config.yaml
n_layer: 20
d_model: 64
n_head: 4
n_kv_head: 1
head_dim: 32
d_mlp: 128
vocab_size: 7680
activation: "swiglu"
norm: "rmsnorm"
norm_place: "pre"
norm_eps: 1e-06
positions: "rope"
rope_base: 10000.0
rope_fraction: 1.0
qk_norm: false
attn_scale: 0.177
bias: "none"
tie_embeddings: false
parallel_block: false
init: "orth"
init_std_qkv: 0.0518
init_std_o: 0.0
init_std_up: 0.0518
init_std_down: 0.0
optimizer: "soap_variant"
lr: 0.00603
lr_mult_o: 0.92
beta1: 0.95
beta2: 0.95
lr_head: 0.0111
warmup_steps: 200
schedule: "wsd"
decay_fraction: 0.753
decay_shape: "linear"
final_lr_fraction: 0.0
batch_tokens: 16384
seq_len: 384
doc_mask: true
train_tokens: 102300000
steps: 6244
dataset: "wikipedia_en"
Each number is 128 + 32 x the weight over its row's rms, rounded and kept within 0 to 255. Layers, rows and columns count from 0. Numbers have three digits each. The size before them is the row's rms in percent of the matrix's.

# layer 17 attention query, 128x64, rms 0.148, rows 29-31,61-63,92-95,124-127, columns 0-63
129:140087190162068162156150125159112074140117136086122082142093125146118153160147127162153184157153124122138185118152092108121148101106068134146087152078144187073130146172117138168096150182177121
088:116112167053108108131148101117134136170119079117112078141100090040151121173183117120126151080191151113134129121131133094101122101176128113083071124143122120156135119171095100182167193152131152
109:120113177105095119140137150097171102120149129069114137193126180154144192120120116093102079184137124168105167132178147148095074168090128171104157119085191088100164125136156124146134099182096114
121:104143159048149181138130065129130123062072143140129135156067130118103141122129113146093205150145077134136140190081065166104156105117106161108114131116109149112154153164116142132167104150157079
158:103087143138137157108174135121153167169145090108127059145131139108082111164160130128166112130116148107117122080185171095095126123183108130129218138065152149175099163099200136140134161116167155
133:148177092022084125152123160142143105117172165064039059117164132128112128151101127136151116165180146151112150088139154150137105114129157119091162084108165152138130116150157100155115134125096142
075:123108125133077122080096120133131053179125068097113167131105077145111143149132145103136093143180105149160136118157106215142165103154094085075072091090119128127139130132058111153152172130124150
080:087124086076162163118156127131194135142120174134104134095066126108105133120128148156153154096148065094126076133106134171162098136182075112122112108196113134199110146104165164118105090153172091
076:112160164120056101122121124136155117091137108066135125108134079053158142077113108186147111106122122102131173037132142163109140123185142115142123115130137136091104144184184174116083094149091134
104:116092106142089131134170139147173121159175095121142114109113153163138083081096077104150098155176117160140146135180198139143130158212163154114134103179099144135086112159103154187154096152164172
126:114119066087156158164119105129105094096173113175153185128131105128189114097113143129092110110129115123140077082132083069168145151133131110168090111164115130106091068119122100068081083097169174
103:101173122145125134098098136138097113156116131140175147092142140139148116101095150126098179138133090111107078174065135080138157156094119136156094096149146143109172110033078095110224099112096142
135:100114098115100156177205101152150168104169103158181135083147098096159093149106187085181127123121147156169081109099115082099097128125155123099120160205114155187143104138111105077112130133120128
110:091131098103095099150092097154095158108171164149128161136106140126174181134089172154132097105133080110153029149070176088110119170097173127144132132194116127173127125132139097143123088117094083
# layer 17 attention key, 32x64, rms 0.157, rows 28-31, columns 0-63
115:158112121183145131155062102110135121159164118127122156124131117162130084161167138146064132099099164080095179107165117121120121156083146104233129107090144123168146110079131120121148106161199093
102:098125164168116094150084145134106099108092153099139082151168172140117103075102108088088141171145084178133129149066146114129110155089092129125118170106161141068149181133088071134153140192179102
117:100082101090123161166120070140189158117148089173185065086137111069163123143122141102149141136098168089101079160112134152150144145138122132153173152117116183118157119212144141124112126093180119
115:104089150088126151117151142155124090077176108089142083140185137128134117123161094101160118107115194132133148128109109121058097120071112116086143144078179141215076159102161146173092134150157131
# layer 17 attention value, 32x64, rms 0.183, rows 0-16, columns 0-63
096:129153077098156185180109180145141169116095179144137120080162116078087156103090123096108145204189134130144107099141121186150122128127111102179131116147118134111189144052112124129126077108136139
102:132120159163076113085115172110092075214152087125163122150083102154120186124140111139164175135148162144116146116160075110194116139137098158117111135106093103201161141124174100119102090131085135
119:153163137125103096177166043110138197184119103091155133120107139150140095080129141126106192138132153124097108100116075143181100139104181130069103133102113112103128116146106141068127141113112206
104:109119102162126132164096081145138169170099160091125147138070091158146089163050118124158080139116156115201101203122111090076079149092088131136083101118131104144159118119148161154152138098093120
109:146081072087151146098129139126149123130101157098101131107125142123131090137082133198147198130112130156166139081141129072180178091132128049137122117125102153152102054156099113163128175166087152
104:109178118151185117118100097065107062126130092085124165101142128114159111156117124092136086074117154126084109161165156063082151156136115153197154122144121127120158102130160090104046139151091138
108:119124141162149084093115052115065090109110102145127158147127169061121137104086141107071136161141122096109119107134143164152117238094144133128113167099104142169155160136157095168145182110104128
094:171075135180108135122163057106121087106095099097103150164116099167138103122166160126145089093098092148086093075097159147055130163140135081070084088154129131127197120128091135138140110142126145
089:116101133151094129109096083135118103124124144156159090089066073141099117117132121043119142176104154189151096110131148122088093097149127123133098123116169220121165165151078183158123099121102084
100:178193112151119152138138176116148116120151094145132135111127146104151151152131093157088082129153144151142182095149071183122147117101150097186097101146149157128104145126160192151092198115160217
091:129060120181114197144132083134120086103103129187106121083130150128086142136140152168081135161173104145153090067130143123107119125143136144099119150101127147065144165099151080134078211122088107
106:106090097134156054092158147126154180114143140063089089120155155149159083134200084116089095142176141109172103113102161145088156139141109092147095181145094102169112114113132135075080130112165125
099:122127181136111112180128149155111149079169111129113112068135119110144182106129123121107153073135139156160170107099121165207157161140082205131135124146161050143103099151065123115124175096115102
098:057096121098166091196109094161107152054144159125143144097094129190155118121166058175082157141149114154142096110160103163127135118134127114161152151150125073138126169162087108149137102158152082
093:151087164081131143139152126122179112172197103144089114161100111145164101177127193122082099171127165156132134126126136096177058124108126086146139117170116123133083183119166090096140106063108163
085:161110153086094132173124061110176107136109124106150119158092132096134142160146135118144176100079111136161158073178154113105175129183172140150141158141139129182154096127103172093043125121194121
093:096120092066115110127081134118113168162176098166062086172135126099095121096133151152097104113145164144150133158145150144095198072130106106105066159130074098097098181113109106140125141201124130
# layer 17 attention output (transposed), 128x64, rms 0.167, rows 0-16,32-47,64-79,96-111, columns 0-63
107:166131133142098148169146153069113089140133145123103196120125180130127156073058158124130141124185132113127134202090138156163148114101078158116087174033111107138101133125098142108161128161131101
098:186083100091137141128119139109123106106128135141141131122094103104145149176115131105086107176226119122134084057180110094119101137134150135119135120176121167096107172116162120130057090198165098
088:119097111157063168113144154107143165087131162165163167109108059136131138166178094127144078111125167082151090117102085110128080156137170144128182135165127170148176085075092101079127146112129089
080:104088115127168181116167098136057075082118125136100132152123061131083116164157058078152146139148172122128154155172191128132107135166128130139150085141143155148074138133096146074164095136168146
091:157129159101137127129107082119144129143043101096087192133125176163146141124135165076111132131146130129104126138082112161119077213090122144121109163156140114125189133174131137125208095078099098
091:154137134140058131124141124200101168139176173137111091091154115128106116110139124143125126173099107124088128059113122172068077155132117083053099122039140109133116100109099148123138112087090148
095:127092136130100174128162139098139152143191081151090141135141095123094133139172107121112165098095153108173143075158075167156136104159154177111076060113130136154133111074144125085046133109076100
094:122087112123122144179117114152108121143156075102107119159130094131172150180113144142086160136105155133141025074158168154113099120184130096093129085154115166163161146189169174140073107115136155
081:053090164159163135131160143099126103057155108097107107126186142141142099158139155163120095118107160106165045161117101070098181179128081125089186122115154134137107157144093138146147118100106111
114:119129083114090141143168158150093101146140152129117104124145085135090127087182109122159181127108101126140162124160035075178104113099064200102117141115154119126112164099181096144060149142130116
086:092182096152125077088170171134182170154177072088149174115121154130128149116124121147064113101131133135094153102053104111144125113151080134143127137061075111092109117115087160135097132104122185
093:155171127128166135124149052094198141176136067136132209164163100093095106092151163080140145133139146157134086104120135119072117108066138102147159078121104125140115150145107173141107131094104173
104:125160109109099194135113126116107157159169110127144117142146150127135112099111139102139185154142104165136165148219058105162039089092097151139090128108115106098081157116109145127112188116190118
102:153124077165178147131112069128106162185083081102127221107162154128142120131079158096138115120140132154105145197119129126116108102121124122182110126121112125162204129131075127116165111154150194
080:140105097153142156113128160094136149112125135200185139114128088141176135176129117143132189105213122171174038172131120086137143110133135126122163161153129174150105110092097108061121156136156150
071:139099086118096100135167167133117131159193176117088165124206145104146074083164134128113109116162123099178151139132157120186117120078085147120101139083142117162103148119228120151105142131147091
089:089104142074163106107081138133128116090127067067151105141094193159144122130125105096169097113160130098157126113137205133150080153116182119139168099090136099103133102179114105145093136121205091
112:024109079087108159162108154165147136052101177147170051127143098107120132154097132178112148106124146133124077117152103138139158114130158085123183115129159119102146093120147134149122146086179104
108:123162125187118092108122171152110113148109091134125092118131156162117170140157144145158131073151121103143157169089128098168155114146146189201137195089155112106100175163178138119100127141089041
144:172152164186194100156106092148105159116136152070123058187147135090180103129110149178124138153096088118095069092174131102156132104107143108097090148109115097135087108135150127073131166109131163
114:119142061086149148133068128087116178156132152136158113066097083127131068137058143139117116123188157117117068171119094081097152117121147131104148105193155125119179153146096114156176114122093117
132:138159078132157125136143087090113194090133141087112124164151122164053121110113130174117144080151139138107104083128098031136114111127179111113150084168079154114186130120104155074096163134137139
096:130155105180124099103101161094119098110086064120130214118111195134132160063130153111121131074133152110123110159145146081102114104074135150147138107108139139140086078174123055155099145141072126
108:149123128120142053078119109147184132126091080087092143126134168098136171140139089100090203115133129160096084102189145093114135159106135165110138084063105104137051139132133125163177140096135128
113:117130181154130109124130107148093152170096128127114113150101159124107167083112131139119090153139149160068156100025152135033064173118172126099095130103136121100090124122077102140172117152148148
108:144062109148136178129147128104162093083091148202158089131100203150096141087124170105084169129172126141123126165116185154102151185180164126135126105171127156105111139106140134125153107121199137
107:154147151118153138132089195070125144094134162174153181084117123123180113112139146168062062121133089153102068154145110165123149070136142135127082152162133170119159101120158097196133136134130177
110:147105170167100143139063066128042095080087098138116090095128126113150138157086134110154144139107142115095191124117144134061153111085107131081130092194157115104134177121131084095160134126151102
102:096126147094155140132134098187074147094097098118068032126101108157122153102030137143140168175113114097101118187118124167152154116154136166098110145160123116117170155140157132125120159160174139
091:142127173122155044064146177141151121093110102114060122100126147177105202173151115122088136101151131092105130145106110130214143144091106173104133164110091129133114140153138091084131130086094123
120:080083112099109090120095136170208114143110151180183074196119127121135128191121127159135118080157118099140146111189137099168140147123155123093129113137143110147139177133143168189093114085138075
108:109102131127135169141059133166076137139111114081129145111136052117126110122092109113140103162107129112117141166150133207115137105142043171105082120187146114128083154151138147107148108065064094
098:174135096193104129172144086164122125154137099137138149163158095139115207076153139123073198173110117151057120101133139123166151138116154148127142120144124097112109116066053147111098090168149130
103:124121013143136131156193109103079112143114121097177115123141072172104130119083161116104116147107157146123162162066119097150135090145186127126101073059106115138156152112133155106089135115151127
090:078123146108104112188118181131083082148149061125111189181150135105161128145102117156106150139117131144095103088168139195088112072154092150093130152149079144163148122142155129145110187133095185
102:096152151111133139161161161155173146117098098158089127119129140133075127056112134130090201093220136142116167139124171128140109145141108140099160173161135165088154199127093114178164143127101173
094:105109119162105149148144066147192152114153129067121177146136158074113150119103157157082139094108120166128157148110064203090154108109073136116130175151064105096139112152123137111160155103117068
100:129116122082128131129129166155125089152170159135117084134104093132192089155106159107178120170063180120149162105180150079149131098193101089046126132093093139128083109165162149137106147126145164
112:134167085155142129147144108112211124138157087077129149162125131101169130154157140146153080087136144131155149159191095091102099135127129135192137101225086142182140115122167120123077124092115089
100:109133127152150066123158092101145106132098095067152133101138100163135167192127144117133102188106084137125129138014097147142128117122145118173096182024115106129118118124139143106114136114149122
085:147121175210126166100121111120101122122120136111135161127108106185117148080106150166111105159127140132066170168168132063145152090085106116149152133155167138132146194075122095116161166194179151
089:125163199109142097058096117129069155130132077103173145138079077120140137138122083086157146134141135174104120161122126119064093108102133183153073119173090134100136186116135143154157119183096110
075:135104118140117111131134142144091106104173136155090123145141125174172132168136133175139115150117203151142114102207128115190162141118179082107172082220152143113093122090116179136089129149138180
092:135111161169120169120094126164012115152137142112100111175128104145128122140155117150176101121182100167149119092119105146138114125148121174079106131062069123111172118138192164145086164167120113
119:137121084163117099150117166109155134066130160158102151098149223110136134146169129140057082116105153133130080089132128100131128181112143102170151126162180171151124069112110123125152079078098078
092:148084157147075145117117172119167158135135155126180069090150158146119147065139099133105151107163167114154181141136174143124132153160165170087076152106156110081104139141046112139159076140074124
091:096159194159141150152127078145136142091182133101125045125118119166126125126152115161127109129204151138132130122164121117121177180107140110120195153139194164102053156089110090142145122147136083
100:163140154080144126134131112125169078114158134100132133102114189167175150176122191069168115181044135141138109116152099063177119131126131099117125168174108137110090124157157153155139128147184170
093:097126200036114146144096113132124164161050144140114103141094118103141126128119132106155123100130106181114110104170122158111113178131172099143129158255139160118118120121124131146124130145134127
087:159154177141193107085103080147114143158137110135110133135103111092171100204185089115166126164136119074112049115163162123120147172125145132132111120211106142124098110183152133085101117137113147
095:148156124125114142119108082091104181149118161111096090131101116133109123096126130100155104120091119111109138160123166144190127148091120082104130073105177070110163087120067143139218162071183174
096:137082117088098128093058141114092035130083116180141180112100150143116176135177133078122100144129113123135156141115113166074156135155086121185126140166126122145105128130112127141075071170142077
104:085128156113079094115167167143185108145111110147112053120128142144149169112146148138103145105133085104114111104107161161204130125111183166144162135025138122145151115143142105147059160113148173
088:111129170160115094139111204173133117135132082168159152113131081073123191140109119120076148166107142096172117156116162173123175149105113129158127142088197117174075121095080090150132105137132074
092:128075182103148145098128133154099111112128156158121074145119158135107109185152092157129164157133128138133099155054167138168211137181187134121123173103148105095124159131140173117155125179200147
113:133147111099135186109128132129106150125130226161165144133073123111118062118102157147123059121154147117127155169102160169136136127185106056171165190177144153101146133147095099096137133147155123
100:114148049072111124107134136099177097099172163123163133095146119109120069190118112112163151105141130109177110184153085108175158116137132118138166130097110133160157092136135139125140141110029067
096:143172114105153120153112161186077153149119124106100188129153090117140160099125135165151118096085134080140157083175114128190107068072089106123163191090146092159154080097127074129090118122132131
112:088136178155139121165154104148189125117122100081106152162137144122110120114097168096138140123083137096147144142129212130085118186141111099188161118056106109146100101155084163051148091099121104
086:131132159090147134148182174103193143088087143091148154177155112097141081115156165089126119118078136116157123181136193167140140137154155120205141144158146122195105141134111122085154087117104069
085:091142114105115153146125178126125099145177165118129099122098077125164080107149136153159134050085137122135251137175086164149125096151059116148137121137106135071100114124146130132154150145161111
103:130150120117159100139106078143078109114081120109141117133115091121132115198091101157165110111153089140090091110120198120103181120101208069145130095149141156166211146142188136152150152146145139
086:144141160151105145106199181121074142120137133138130126083136145090145162075141123112145150168055113127153123092056107152121138143192079117104106141149121139143059085155129141074111186091098159
088:129153149139150094075153113113066150133085111149120098152130171083088123097177116157118134113141119109110159080092111185066141141163149107155097060108080112132231136094137162163097130138122116
096:086147132146163110109059163090140138085159090142194082113106136091143080173116084181138144092146109099165055148157122145055131119141128139125161147150108149101107143135140088097146141100055144